{
  "positions": "learned",
  "qk_norm": false,
  "lr_head": 0.00726
}
Each number is 128 + 24 x the weight over the matrix's rms, rounded and kept within 0 to 255. Layers, rows and columns count from 0.

# layer 2 attention key, 192x192, rms 0.133, rows 54-63, columns 96-191
[[143 119 133 135 158 156 100 133 127 154  95 177 128 121 150 154 120 122 153 170 108 124 152 109 100 108 121 111 132 129 113 136 116 132 120  89 133 146 120 123 141 181 123 131 112 136 138 113  98 143 133 142 104 117 106 117 115 162  97 121 134 148 126 101  98 124 110  87 103 109 143 160 123 162 131 151 110 158 154 135 147 136 137 132 112 113 131 180  86 130 176 112 144 124 116 145]
 [115 127 117 125 126 110 138  80 123 113 114 109 124 123 122 123 140 118 115 112 144 121 103 161 153 151 149 143 143 128 106  91 114 117 113 149 120 119  91 126 108 140 106 108 116 145 108 129 172 129 126 137 151 114 120 150 120  92 115 124 122 154 122 166 113 123  83 152 132 135  86 127 122 141 152 112 132 116 157 128 135 145 127 105 107 116 106 112 119 145 142 107 118 154  87 171]
 [120 145 126 115 113  99 113 161 161 119  96 102 139 106 147 152 122 101 126  86 144 132 123 112 127  95 111 116 156 130 136 126 133 107 138 160 158 143 135 126 120 138 129 139 118 102 114 133 107 153 133 115 124 154 138 162 140 139  99 142 130 168 111 146 127 121 142 105 139 112 152 113 106 140 121 126 127 106 122 154 135 161 131 107 153 145 129 135 116 104 139  99 111  91 143 106]
 [110 117 116 116  93 111 136 106  98 134 147 120 135 117 121 143 156 115 129 129 154 137 165 137 137 111  95  95 167 114  82 135 102 105 127 158 126 104 152  80  99 135 131 118  87 139 116  77 116 170  93 127 142 116 134 100 111 109 119  80 132 120 101 129 111 151 120 124 111 112 117 134 155 138 147 158 108 124 133 175 134 113 137 119 120 142 127 125 127 107 123 133 146 135 144  87]
 [140 134 141 137 128  87 125 128 141 142 116  84 123 156 119 105 148  96 135 110 134 122 128 148 120 133 111 121 130 159 113 125 140 113 144 175 137 136 124 140  95 131 130 118 121 146 123 144 109 144 151 127 156 132 166 132  99 131 112 118 166 143 130 135 134 139 119 123 135  93 141 156 125 107 123  86 114 113 132 130 158 134 137 107 165 121 134 143 142 110 134 104 160 146 127 142]
 [113 150 148  94 115 120 133 141 111 137 134 127 108 146 134 132 168 139 134 100 115 125 149 160 154 124 148 134 112  83 121 124 136 113 135 127 147 108 112 133 136 135 112 110 133 123 127 150 137 134 138 132 122 170 133 121 110 131 125 121 132 143 129 155 133 136 148 142 122 164 137 136 147 139 137 147 119 102 142  99 146 125 121 115 144 121 112 140 125 160 151 136 134  88 143 119]
 [108 174 127 105 100 118 143 116 141  84 153  77 142 136 119 111 155 100 123  85 148 133  89 127 141 146 134 120 145 103 147 101 106 152 145 140 173  81 118 149 140 122 105 101 113 152 116 142 159 139  94 125  95 125 112 153 135 120 122  81 103 146 105 136 109 127 129 132 114 151  81 116 150 118 121 138 131 116 125 166  95  80 120 106 104 181 134 124 100 137 123 124  85 141 150 132]
 [152 168 129 143  70  68 126  94  85 113 158  73 140 107 107 130 127 147 144 117 173 127  99 166 153 126 123 154 106 104  99  84 109 113 136 139 135  92  97 104  95 110 120 156 109 157  89 135 100 103 120 152 141 123 127 113 146 131 148  98 105 113  77 150  87 141 140 154  98 157  88 103 139 118 140 157  99  94  66 113 114 113 129 100  91  99 105 138  93 153 107  74  89 118 126 125]
 [128 131 127 136 135 105 139 134 130 112 122 104 122 157 117 149 143 138 146 126 127 141 106  99 114 109 118 141 133 109 141  82 130 150 124 132 120 145 175 107 122 125 124 129 148 114 121 156 141 140 121  85 130 113  84 162 139 158 101  93 126 106 132 112 125 116 136 126 121 134 102 113 139 118 115 127 115 109 103 143 103 101 162 124 115 128 141 136  89  95 136 129 171 112 101 136]
 [115 129 134 139 108 145 164 128 117  89 107 104  92 136 111 129 127 118 136  95 121 150 105 130 121 121 126 124 143 108 115 130 110 136 158 155 100  90 108 124 128 115 105 134 124 145 180 112 119 148 131 132 141 140 148 102  73  95 141 157 179 102 129 136 120 129 112 132 140 104 157 136 132 106 149 111 133 154 132 151 129 120 122 159  99 147 124 132 107 134 111 119 129 128  95 137]]
# layer 2 attention query, 192x192, rms 0.128, rows 55-63, columns 96-191
[[118 103 115 165 160 116 117 122 133 165 148  96 137  98 110 129 114 125 128 119 154 120 137  79 138  81 118 127 172 129 158 134 128 145 135 124 133 118 144 130 117 147 118 107 110 104  99 108 139 147 128 146 128 115 103 174 130 140 120  99 115 152 111 136 142 139 144 153 122 130 129 137 106 140 116 143 130 157 100 151 140 145 141 148 139 138 159 147 116 131 130 144 131 137 148 107]
 [108 156 116 159 150 128 115 131 142 158 130 144 143 120 112  95 118 138 160 106 144 153 146 134 144 143 147 150 150 138 147 113 180 109 122  83 148 124 120 163 152 119 163 138 142 111 144 129 110 157 136 144 169 122 111 163 122 141 147 125  96 139  93 173 118 126 114 162 113 134 142 119 126 139 136 138  76 126 134 119 137 130 132 146 100 138 133 149 117 140 115 123 133 134 154 157]
 [112 144 143 166 117  90  72 149 124 154 148 114 129 135  79  96 156  92 126 130 131 152 100 143 120 137 107 137 158 126 146 147 120 128 108 148 118 113 148 121 153  87 104  91 125 110 101  90 132 146 149 147  95 114  90 181 134 134 104 109 117 155 121 160 130 113 160 163 124 126 126 119 109 126 169 112  93 104 150 108 117 118 105 120 107 129 165 105 124 119 113 114 132 128 141 126]
 [131 126 125  98 132 153 147 149 126 130 148 128 146 132 133 125  97 123 161 115 144 150  87 132 145 129 123 169 125 124 112 124 151 107 145 111 134 162 131 131  84 109 120 108 103 132 111 157 151 152 136 115 155 114 101 130 112  92 122 110 133 130 124 137 124  75 124 145 130 135 110 126  92 124 153 147  96 106 142 135 118  98 138 145 140 129 117 139 106 139 141 112 147 132 127 176]
 [136 147 144 125 106 138 161 127  90 122 136 140 153 113 157 128 127 126 100 105 162 127 135 114 123  96 140 119 136 137 122 109 183  95 148 116 143 122 157 147 105 101  98 125 137 108 115 143 161 116 139 127 134 121 136 134 139 153 123 118 102 126  95 103 126 139 142 158 126 143 118  94 160 133 135 127 145 138 151 137 139 132 140 119 119 118 122 147 148 128 128 126  94 144 134 127]
 [ 98  97 135 140 156  74 108 131 145 170 137 125 117 121 133  97 107 145 188 107 130 115 110 126 116 110 106 164 177 126 113 134 120 161 122 146 118  98 161 100 109 125 145  76 128 110 106 122 137 121  88 136 121 127  86 128 168 119  94  85 127 127  74 142 101 112 147 151 127  77 130 126 134 118 116 135 100 108 103  93 154 141 131 150 155 134 167 133 117 117 137 137 143 119 158 100]
 [169  79 140 134 148  91 143 116 140 131 164 152 135 118 117  80 132 134 192 175 186 202 154 171 164 154 131 145 146 126 130 108  99 136 172 101 126 120 107 168 102 116 128 103  84 145 161 133 163 156 172 169 100 152  87 152 180 122  97 112 130 151  86 200 125 141 135 144 142 108 150 130 145 121 173 144 104 127 133 170 104  89 182 149 143 135 173 131  75 146 126 156 119 127 169 134]
 [131 113 139 102 136 128 158 142 118 172 144 139 135 153 155 124 116 116 123 124 142 132 154 104 152 158 152 164 132 117 111 143 172 148 132 120 126 118 113 122 123 117 130 164 131  98 109 112 139 136  81 104 133 159 131 154  90 117 108 101 131  78  97 150  99 172 132 112 136 127 108 132 140 148 110  94 125 132 138 151 121 112 120 152 110 100 126 100 181 168 137 141 127 119 153 121]
 [138 111 115 123 131 140 167 164 103 117 132  96 114 149  96 126 111 136 106  74  83 128 123 122 120 166 124 135 165 184 115 156 169 152 145 181 113 121 122 149 118 165 125 107 125 112 145 139 124 127 119  78 119 166 143 123 138 104 117 143 145 178 143 117 162 132 138 124  65 153 136 103 126 117  85 101 135 118 151 111 136 172  81 123 120 123 166  86 149 173  95 111 113 108 123  95]]
# layer 2 attention value, 192x192, rms 0.16, rows 32-58, columns 96-191
[[155 139 124 122 121 142 129 110 143 151 111 136 126 169 134 158 162 137 109 123 124 130 137 170  98 107 157 119 144 135 122 115 146 140 116 126 163 122  88 104 117 152 132 145  94 113 157 123 159 103 113 118 145 146  99 128 118 111 104 108 131 122 127  87 111 146 120 160 123 164 158 108  93  96 117 175 121 136 119 108 154 156 158 142 101 160  97 150 106 145 160 114 117  93 125  80]
 [160 131 126 125 137 163 144 124 118 114 101 132 142 133 133 117 168 129 137 109 116 137 146 151  96 116 147 118 116 183 122 106 112 133 158 129 136 108 111 117 119 127 115 110 131 147 135 128 131 120 119 117 130 127 117 131 111 124 142 129 130 114 125 125 155 140 139 162 118 160  82 110 104 139 109 154 151 140 150 101 153 141 134 115 133 160 139 138 160 116  82  90 160 123  94 133]
 [110 152 131 157 112 150 138 176 107 153 100 156 111 154 159 123 157 146 133 113  90 132 101 157 149 137 138 127 163 140 135 149 138 144 134 109 167 134 111 150  68 149 117 129 148 119 132 131 187 162 127 129 132 129 135 102 114 110 122 100 155 138 157 146 118 113 144 127 112 120 141 128 120 130 122 118 148 148 156 161 113 157 112 142 161 112 107 112 132 139 109 148 140 123  98 133]
 [130  82 124 151 152 156 118 138 107 138 131 132 157 143 152 118 102 116 151 117 133 156 133  77 149 118 131 146 159 117 105 117 117 131 102 136  92 147 176 106 132 102 135  86 136 162 120 131 126 150 146 119 103 110 127 155 107 117 100 107  96 101 113 151 125 125 123 126 105 139 132 130 121  89 127 109  96 154 113 118 119 120 125 125 124  99 140 139 107 145 114 151 166 140 144 126]
 [ 92 201 155  95 114 176 171  98 117  91 122 105 166 158 138 186 172 116 112  77  97 121  95 203 162 167 125  85  86 121 160 142 132 153 144 144 174  91  99 127 126 126 122 139 150 123 107 124 150  72 108 121 116 100 186 117 169 121 121 147 149 148 149  78 113 180 119 154 170 141 147 104 125 133 118  92 148 133 105 117 149 143 103  94 158 127  73 104 134 131 150 124 123 131 171  86]
 [114 106 114 111 142 111 142 139  94 105 161 113 143 143  95 167 124 169 116 147 109 112 137 108 116 138 124 109 126 103 108 127 100 123  53 145 135 165 124 110 135 134 117 116 107 120  85 142 153 108 109 143 146 132 139 119 146 133 190 120  98 151 133 124 146 136 115 129 129 147 131 120 127 139 151 104  95 124  96 124 122  86 179 148 103  97 128 117 111 138 133 142 109 116 145 102]
 [103  91 152 139 159 126  77 121 131 151 153 122 130 133 127 144 153 120 156 141 109 104 152 124 117  94 119 183 148 115 130 139 105 122 109 125 113 157 189  85 158 139 138  66 137 161 137 170  94 130 163 140 135 173 119 191  95 128 132 117  94 133 141 129 131 120 116 175  96 118 122 127 100 148 113 155  95 125 121 153 106 124 121 116 112 156 139 119 144  90  83  91 133 105 125 142]
 [157 185 141 151  85 156 155  84 151  98 138 131 132 135 151 139 154 188 174 120 162  95 107 156 164 146 147  90  96 136 168 166 136 124 104 163 113 133 113 144 112 117 123 156 142 146 138 113 142 109 111 131 121 124 155  63 129 119 118 139 107 137 112  81 150 141 104 133 137 135 124 116 153 126 112 106 133 121 103 131 120 141 164 121 134  97 117 112 160 129 139 175 105 165 148 127]
 [159 108 131 109 115 137 106 126 127  88 134 146 130 140  88 120 151 133 102 109 128 145 102 101 121 123 162 156 134 173 121 137 128 125 125 102 140 136 128 129 104 119 129 101 104 116  83 138  93 168 144 133 113 147 153 149 122 122 119 141  97 139 124 161 112 150 158 145 113 104 150 118 127 123 121 135 113 146 112  95 118 121 159 131 111 151 142 140 100 113 116 102 144 158 131 133]
 [124 140 143 130  76 115 142 126 171 106 140 143 113  88 143 158 102 164 106 151 130 126 105 148 141 167 133  85 121 116 133 119 149 109 102 169 122 112  79  93 113 134 141 124 154 106 103 124 142  99  99 130 134 119 145  60 138 120 141  96  87 120 171 128 114 154  88  97 139 137 106  83 114 118 148 137 105 157 104 158 117 127 129  88 124 153 145 138 158 130 117  99 118 130  94 113]
 [131  94 160 133 149  91 119 166 120 124 103 137 128 134  91 120 116  89 171 116 101 140 152 106 137 120 114 157 120 143 126 133 127 139 129 116 101 137 178 164 168 113 108 170 120 116 138 132 130 130 148 111 148 131  94 158 155 141 132 105 141 138 141 122 176 147 169 125 128 129 154 175 130  89 105 148 124 123 174 117 103 137 131 148 126 121  85 107 108 146 101 108 130 109 140 155]
 [140 122 118  74 123  95  99 127  94 111 159 152 146 106 106 105 122 129 149 116 125 143 149  92  88  97 128 160 131 135 132 128  71 140 113  96 128 208 127 137 111  78 146 116 126 110 149 122 115 138 127 116 138 125 116 143 154 119 175  78 160  91  90 157 135 122  83 128 121 142 127 169 168 109 121 109 134 116 104 128 104 132 136 131 143 140 175 158  79 139 132 151 119 135 143 128]
 [102 170 117 104 135 162  93 110 116 149 124 155 147 109 109 131  92 152  94 127 140 138 123 129 156 135  93 124 135  98 113 129 125 112 112 139 112 166 131 165 138 115  95 130 129 149 128 127 131 158 141 134 129 132 108 190 141 144 149 137 112 107 131 141 107 146 115 139 153 144 141  63 108 117 147 133 127 131  97 143 133 156 132 144 102 141 167 134 106 143 155 121 128 117 127 106]
 [103 113 129 138 136 120 128 150 137 120 120 113 110 119 150 126 138 124 127 120 127  98 162 128 140 168 107 128 142  90 165 135 117 151 140 151 115  95  99 134 139 154 171 118 127 143 148 105 113 139 110 135 148  99  99 155  93 106 142 137 151 126 116  94  99 125 123 140 160 120 116 129 154 116 163 107  91 144 136 146 121 133  81 108 123 114 126 154 154 130 125 106 126 152 130 167]
 [119 145 105 135 124 118 121 114 136 119 133 104 120 153 163 130 112 124 109 158 126 107 150 162 112 127 135 117 125 128 126  81 122 167 136 104 126 116 122 123 143 111 141 134 105 140 164 129 120 123 121 170 156 128 145  99 109 147 104 121 123 104 108 128 144  95 114 158 117 174 117 133 139 144 154 117 140 101 124 107 105 119 132 146 141 148 123 166 125 104 149 137 122 128 147 137]
 [118 123 153 167 166 130 137  72 117 131 103 104 109  90 127 182 173 157 113 149 128  95 126 166 128 152 130 141 117  94 134 114 109 107 173 151 116 104 114 129 130 140 158 137 124 145  90 137 131 179 108 124 170 136 153  99 133 135 117  98 109 121 143  96 151 129 119 153 127  98 155 121 107 120 117 118 126  89 146 171 117 113 112 121 105 153  80 144 161 139 138 128  86 109 134 132]
 [127 149 130 117 114 124 131 121 153 130 115 136 151 121 132 137 160 155 133 115 146 116 133 122 173 145 149  93 112  64 117 151 103 132  96 106 146 131  85 151 147 146 146 101 124 106 123 118 154 113  95 108 146 114 134 101 115 163 117 106  74 159 109 144 101 153 150 118 144 128 116  91 122 137 114 114 141 138 172 151 113 118 128 138 120  88 132 116 141 143 168 162 149 157 129 179]
 [ 98  91 101 151 108 146 120 142 115 100  81  86 144 117 121 126  81 125 125 113 113 133 147 109 115 153 120 125 175 122 133 130 154 134 145 157  92 121 123 150  89 124 125 127 148 163 125  91 139 105  86 156 129 136 119 109  83  98 185 131 123 121 116  98 100 117 116 105 152 120 123 145 178 149 140  82 119 108 142 123 135 113 168 160 117  95 132 120  99 149 151 130 131 171 133  99]
 [132  92 111 135 136 122  81 153 126 117 120 133 125 124  86 113 182 161 126 102 129 106 169 151 140  82 125 145 117 154  98 171  88 123 148  95 120 107 142 112 137 152  99 103 132 169 154 120 134 145 152 144 115 115 103 149 127 112 135 112 120 146 137 136 114  96 126 154 110 104 126 148 129 147 104 118 131 152 138 135 154 126 154 155  73 125 149 117 117  89 108 110 200 106 137 152]
 [157 126 146 133  90 148 151 154 102 180 142 125  91 126 119 105 124 109 135 128 173 142 120 125 139 149 114 123 100 168 100 125 161 165 128 126 114 129 137 109 132 106 116 121 125 104 112  92 131 153 137 136 132 132 116 172  96 137 121 141 162 108 119 180 128 137 148 125 122 142 102 110 135 113 118 112 143 154 160  96 144  89  89 156 105 159 122 124 136 143 135 163 128 149  97 130]
 [125 133 114 142 102 166 131 165 135 114 120 147 118 160  98 143  92 102 115 120 136 159 154 153 142 127 154 145 165 134 104 119 168 122 107 134 113 115 150 163 155 113 174 122 112 136 177 109 136 113  99 130 126 124 136 164  92 126 142 142 130 111 137 150 105 127 113 108 136 137 125 107 141  88  94 124 122 101 108 124 112 149 149 112 143 141 127 110 122 128 121 115 130 119 134 129]
 [124 110 123  99 140 166 133 161 142 153 122 143 107 158 126 132  92  90  89 112 155 135 138 170 127 138 142 123 140 152 144 102 123 125 126 143 151 115 130 139 146  86 156 137 156 120 146 105 121 110 138 118 136 148 163 168  77  93 155  97 161 111 102 139 124 158 133  90 141 113 115 152 117 120 142 108 110 147 122 133 124 127 126 106 153 145 163 127 135 125 127 174 118 136 131 181]
 [106 144 116 102 120 122 147 160 131 139 169  90 152 148  83 139 106 125 103 105 132 157 111 136  95 128  91 143 130  98 103 118 181 142 135 129 104 146 144 130 129 112 129 106 146 110  97 124 122 118  97 136  83 144 127 104 154 122 125 116  97 115 131 133 128 100 131  57 102  97 114 114 135 143 139 154 157 105 116 118 101 124 122 121 149  95 131 115 142 123 141 129 128 142 164  81]
 [ 64 153 136 122 143 100 128 114  86 147 161 119  92 136 139 100 144 158 119 158 111 108 135 160  88 117 101 153  73  87 183 130 103 109 129  81 149 103 122 137 122 132 140 139 128  92  97 128 125 115 120 132 146 148 154 111 143 142 117 116 152 170 155 123 157 117 120 136 128 113 105 133 126 123 187 140 143 117 128 130 108 157  83 139 131 124 123 133 142  95 135 109 112  85 118 126]
 [110 125 148 110  84 111 150 102 119 143 145 146 145 129 132 150 145 141 131 105 145 115 125 154 128 130 131 108  93 146 161 136 151 137 127 148 135  84  90 155  95 134 151 141 141 141 122 110 132 109  99 125 113 150 142 111  85 133 139 127 127 118 149 116  92 117 101 116 145 110 104 122 143 158 146 114 131 114 139 101 116 130 125 102 143 134 109 117 159  96 168  88 100 114 124 120]
 [149  83  90 140 155 150 114 147 114 147 141 105  94  87 163  96 108 127 119 142 166  97 164 112 137 169 157 137 167 139  82 117 134 104 132 164  95 182 149 155 109  97 150 106 137 131 129 114 111 153 149 139 142 121 121 144 107 119 143 115 134 130 124 177 117 109 158 143  98 119 122 126 129 105 182 137  93 160  80 125 113 144 162 126 116 127 154 144 127 127 104 164 118 156 130 118]
 [ 94  99 155 107 145 121 102 165 133 126 103 120 107 147  89 118  85 104 142  93 146 114 156 119 135 102 126 126 110 152 166 108  75 120  94 135 103 143 176 131 108 145 107 120 124  83 134  95 132 154 170 106 125 108  90 135 136  92 147 125 129 117 154 134 117 122 146 130 145 125 114 157 102 124  96 131  92 202 115 130 148 105 147 129 111 138 146 127 125 103 105 115 133 133 146 146]]
# layer 2 attention output (transposed), 192x192, rms 0.144, rows 32-57, columns 96-191
[[124 132 139 156 139 163 159 138 149 118 135 134  99 106 144 108 120 154 170 145  82 129 146  76 157 163 126 103 147 104  97 131 158 114 150  97 110 145 131 110 151 121 163 134 122 128 101 155  83 114 119 162 165 142 183 101 107 110 155 134 123 139 151 137 164 101 133 108 133 128 113 111 106 167  89 140 142 130 152  94 135 137 116  73 118 101 123  96 159  93 128 167 121 118 124 152]
 [117 128 107 115 129 128 137 156 104 136 138 138 108 129 110 141 132 129 142 114  96 111 110  78 135 146 113 137 133  81  95 139 144 152 137 107  99 130 131 133 183 124 128 102 134 103 167 127 133 106 145 142 139 137  96 124 133 123 122 107 133 177 122 103 106 107 131  98 127 127 136 130 125 150  92 151 136 109 135 131  93 155 132 127 114 103 135 124  90 136 110 133  92 106 130 128]
 [115 145 133 116 124 125 102 111 126 141 118 138 122 122 142 150 108 142 131 128 139  91 142 143 146 141 110 121 115 123 118 150 127 116 150 122 135 115 104 118 130 140 154 128 128 139 114 134  93 103 111 123 136 153 133 121 127 131 132 145 107 155 121 110 151 132 122 111 159 136 153 143 135 132 142 160 133 136 162  95 171 143 125 117 148 108 103 155 120 103 151 120 118  89 133 146]
 [112 158 137  75 127 140 139 135 126 100 123 127 129 117 138 125 143 129 156 106 103 125 150 155 118 128 139 153 136 121 102 138 147 139 120 100 152 105  98  97 110  79 150 154 137  85 144 109 100  88 128 155 138 111 114 126 147 136 137 121 136 130 121 121 124 107 138 135 130 127 143 141 109 166 122 107 168 100 120 166 111 162 160 107 133 110 159 137 133 145 151 111 108 147 163 128]
 [108 118 112 168 132 133 129 137 174 138  95 153 118  62 118 141 146 141 100 159 113  79 120  73  82 184 111  77 125 138 130 102 170 111 145 129 150 109 136 157 159 134 122 172 179 146  79 170 130 171 117 141 127 145 157 138 122 117 131 158 117 107 164 122 181 109  82  91 124 150 162  90 103  52 148 175 155 155  98 112 119 117 118  94 126 141 100 123 115  99 131  77  99 116  62 144]
 [184 100 132 138 123 168 135 117 187 111 164 109 119 144 128  74 108 119 107 136 130 113  95 111 130 108 121 194 156 153 157 137 137 145 174 127  90  80 113 145 178 116 124 132 131 139 109 143 115 161 125 102 107 137 132 111 130  93  87 146 156 133 160 126 130  91 119 124  85 137 123 153 162 118 150 112 120  99  97  87 119 187 112 109 124 128 110 102 118  87  99 109 170 148 114 148]
 [163 111 172 126 144 143 147 125 121  86 164 117  97 140 100  70 125 144 112 122 111 188 139  99  72 118  86 172 173 119 128 144 135 189 126 113  98 104  91 135 156 103 101 103 117  80 142 125 151 160 139 100 145 107 125  73 177 107  90 101 140 174 136 144 158  72 152 136  87 149  97 137 133 125 121 110 149 106 109 141 127 162 122 115 138 121 167 102  92 122  67 171 176 115 156 184]
 [ 91 121 125 135 137 143  96 136  78 135 100 116 100 116 119 208 142 100  69  96 101 151 156 136 108 171 151 110 107 120 132 138 120 116 109 121 127 112 113 149 142 163 112 190 182 153 108 138  86 103 117 124 150 131 193 155  91 131 177 115 131  73 176  90  62 136 104 147 157 126 160  93  36 146 132 115 177  94 125 146 116 127  97  94 130 102 114 106 146 127 148 119 142 123 118 118]
 [173 118 166 175 145 130 187 144 150 148 160 156 132 117 149 139 141 155 148 154 156 168 104 109 122 153 116 176 128 115 128 168 175 202 136 141 133 111 133 125 160 121 136 157 162 127 178 135 122 127 120 199 151 164  96 165 122 150 137 150 176 132 103 101 120 104 149 150 117 137 152 171 165 143 139 169 177 120 137 157 123 187 113 122 175 136 159 151 104 146 150 154 132 151 173 152]
 [108 167 106 133 130 188 167 136 141 114 119  84 150 127 121 152 136 125 133 105 107 125 136 129 136 118 163 141 153 127 135 135 125 123 144 113 119  96 136 129 165 121 148 150 177 114 126 122  85 143 127 120 152  98 161 136 140 104 133 149 119 121 156 124 137 115 117 149 152 157 169 115 107 130  84  85 157  99 144  78 121 163 113 109 122 116 122 112 137 106 121 138 132 128 123 116]
 [114 119 143 118 135 121 105 113 114 114 137 137 115 152 137 103 114 118 108 127 137 124 141 147 110 151  98 133 151 162 159 109  79 122 130 154 153 109 135 131  94 134 129  83 107 176 139 133 128 127 127 132 115 137 115 127 139 127 115 148 132 172 151 181 115 123 116 128 149 117 141 111 131 114 148 149  95 119 121 155 149  67 133 129 114 145 163 126 128 149 125 152 127 137 132 110]
 [163  96 137 153  91 155 181 114 176 125 152 160 129 118  98 120 127 167 158 126 152 158 107 116 157 136  96 188 206 148 158 125 129  87 162 138 118  87 117 109 147 138 128 187 135 143 109 104 110 110 126 121 119 136 139  77 131 119  87 167 124  72 183 143 194 103 173 142 109 137 162  86 126 115 128 134 109 157 115 143 112 126 132 128 139 134 120 113 149 129 114 158 128 157 105 153]
 [118 140 161 154 138 128 147 132 166  84 121 140 137 106 122 102 135  92 123 124 118 128 102  92 129 150 154 131 153 135 119 129 137 176 138 110 130 124 125 129 100 148 133 152  97 150 125 140 145 112 106 143 149 131 187 107 144 103  94 116 151 149 113 159 135 114 137 156 118 109 100 117 133 163 113 133 150  86 148  95 137 118 113  93 135 132 125  94 154 114 125 129  99 164 136 143]
 [144 130 149 148 129 131 129 105 147 122 130 139 135 148 118 103 164 173 167 137 136 142 114 166 126 102 153 143 125 148 115 132 127  86 121  93 155 145 189 152 104 141 151 126 107 117  90 166 114 147 149 129  94 137 158 116 155 101 148 122  87  88 116 162 165 163  93 123 110 124 101 123 109  89  94 154 160 154 107 126 192 109 145 164 137 151  78 113 149 119 120 195 119 125 115 131]
 [137 141 122 139 115 149 158 110 130 112 118 143 130 146 123 125 100 121 144 120 151 168 141 134 166 100 141 133 118 133 122 161 135  73 108 155 116 171 149 134 119 140 122 135 137 134 108 141 111 122 129  89 115 124 126 124 137 110 172  79 124 127 139 119 106 146 125 111 122 104 115 135 130 127  88 112 105 141 106 114 165 160 113 143  98 117 115 123 164 141 112 150 128 129 111 134]
 [115 154 123 133 139 138 131 115 127 139 138 118 143 148 135 140 103 114 119  99 131 178 167 139 132  89 118 138 168 131 138 149 111  87  72  95 127 136 132 108 105 151 108 107 121 114 115 125 113 113 181 103 131 130 123 156 138  82 133 132 135 152 130 137 137 125 140 149 137 140 117 143 120 161 124 124 179 164 130  87 119 139 138 144 118 153 133 115 144 117 111 116 159 170 139 112]
 [143 126 129 115 153 125  90 100  97  82 134 158 136 104 141 140 126 115  91 115 114 134 119 119  97 121 131 117 145 140 142 140 161 145 151 105 111  80 141 102 117 124 123 140 139 125 167 118 128 132 132 150 113 140 126 137 102 151 139 170 104 111 161  87 131 105 129 163 152 130 110 151  95 140 173 126 109 161 145 110 144 154 107  80 125 134 138 137 112 176 134  95 126 135 146 134]
 [116 156 204 116  99 103 147  93 146 159 137 159 146 152 157 133 112 143 142 135 155 149 131 160 153 146 161 116 104 110  81 139  94  47  81 158 132 170 120 163 102 132  91 188 112 145 133 125 108  96 165 102  79 119 160  82 148 126 122 109 146  94  88 153 124 135 111 133 128  94  98 119 106 138  97 159 121 135  94 121 129 112 130 150 127 151 104 141 149 150 138 150  78 136  98 138]
 [124 126 128  99 107 137 124 135  94 159 165 137 107 152 140  93 119 112 119 133 102 161  76 107  84 129 113 159 163 117 127 139 145 151 136 115 122 163 101  95 165  54 142  62 112 107 107 130 127 108 131 130 122 144 129  74 180 129 116 122 174 148 125  96 155 131 136 165  87 127  77 124 143 144 122 133 107  58 120 120 123 102 171 151 138 125 145 109 120 153 133 128  80 139 158 119]
 [115 129 139 135 152  70  97 130 114 145 110 146 156 129 122 175 132 127 123 128 157 118 176 165 140  79 187 121 134 163 121  58  77 114 125 132  89 154 140 147  81 159 153 144 154 136 170 149 134 137 149 104 151 140 185 142 125 160 144 102 120 112  93 100 115 165 138 114 141  94 143 141 109 118 156 120 112 101 163 178  76 106 130 179 162 115 179 150 142  86 117 107 152  96 150 104]
 [ 58 163 114  74 115 101 123 130 152 109 106 133 138  86 145 132  74 122 152 129 121 104  99 133 160 142 150 110 143 100  87 134 144 108 125 104 137 114 110 101 111 123 148 163 120 124  57 118 131 103 101  95 157  86 127  92 115 100 116  98 111  85 113 124 127 137 123 151 114 171  81 108 115 158 131 130 141 106 131  93 167 100 113 129 101 102 110 101 168 116 126 172 115 125 130 108]
 [ 94 153 152 107 105  96 121  78 158 109 116 156 201  92 125 150 114 121 121 153 154 127  93 126 145 105 145 144 117 134 145 117 120 137 117 114 131 136 139 123  57 121 139 138 104 118 116 116 141 153 114 129 122 120 140 134 131 166  92 138  87  87 123 154 134 122 114 112 117 147 118 132 132  87 150 135 135 131 128 149 173  95 131 151 122 132 124 114 135 156 158 128 133 142 148 115]
 [ 90 109 114 107  81  99 119 131 148 124 112 121 138 112 102 123 149 111  73 115 120  72  73 114 116 113 155 128 127 141 152 100 101  98  75 103 151 124 117 108 122  78 105 140 163 108 139  95 130 153 126  98 120 110 100 115 144 130 105 126 165 120 161 135 148 109 107 147 102 129  85 110 158 110 127  83  82 130 108 126  85 115 138 136  95 147 110 120  88 124 138  74 132 151 115 130]
 [135  83 101 133 130 123 112 103 148 132  86 135 107 111 101 170 129 132 110 129 162 123 148 117 132 117  85  92 129 123 106 128 128 148 124 143 121 150 101 150  97 149  99  97  95 145 156 138 148 143 116 106 111 171 128 131 140  87 119 109  94 124 109 123 164 123 125  97 136 141 154 136 141  96 115 142 133 181 127 121 151 125 129 125 121 156 132 125  97 139 106 124 107 126 105 124]
 [120 143 129 116 145 151 112 121 186 151 107 116 131 122 158 126 101 115 137 124 138 135 108 145 136 120 113 108 108 144 120 100 108 116 123 134  98 113 150 134 149 126 135 157 145 121 100 143 154 164 134 129 148 138 142 110 140 110 132 133  99  94 122 120 138 123 143 157 144 133 136 112 140 107 131 118 139 186 135 141 145 129 123 127 120 122  95 126 132  92  82 155 155 136 145 111]
 [131 154 140 118 136 114 150 111 128 102 122 122 150 162 137 102 157 133 160 130 149 162 127 140 139  96 148 176 141 132 154 177 145 143 126 130 161 126 124 149 137 138 135 157 115 123 142 136 135 142 138 124 139 153 123 166 156 149 135 131 124 147 101 144 138 123 150 143 121 160 134 149 167 126 113 148 140 124 161 127 173 134 119 143  99 138 148 153 167 171 129 154 138 145 160 145]]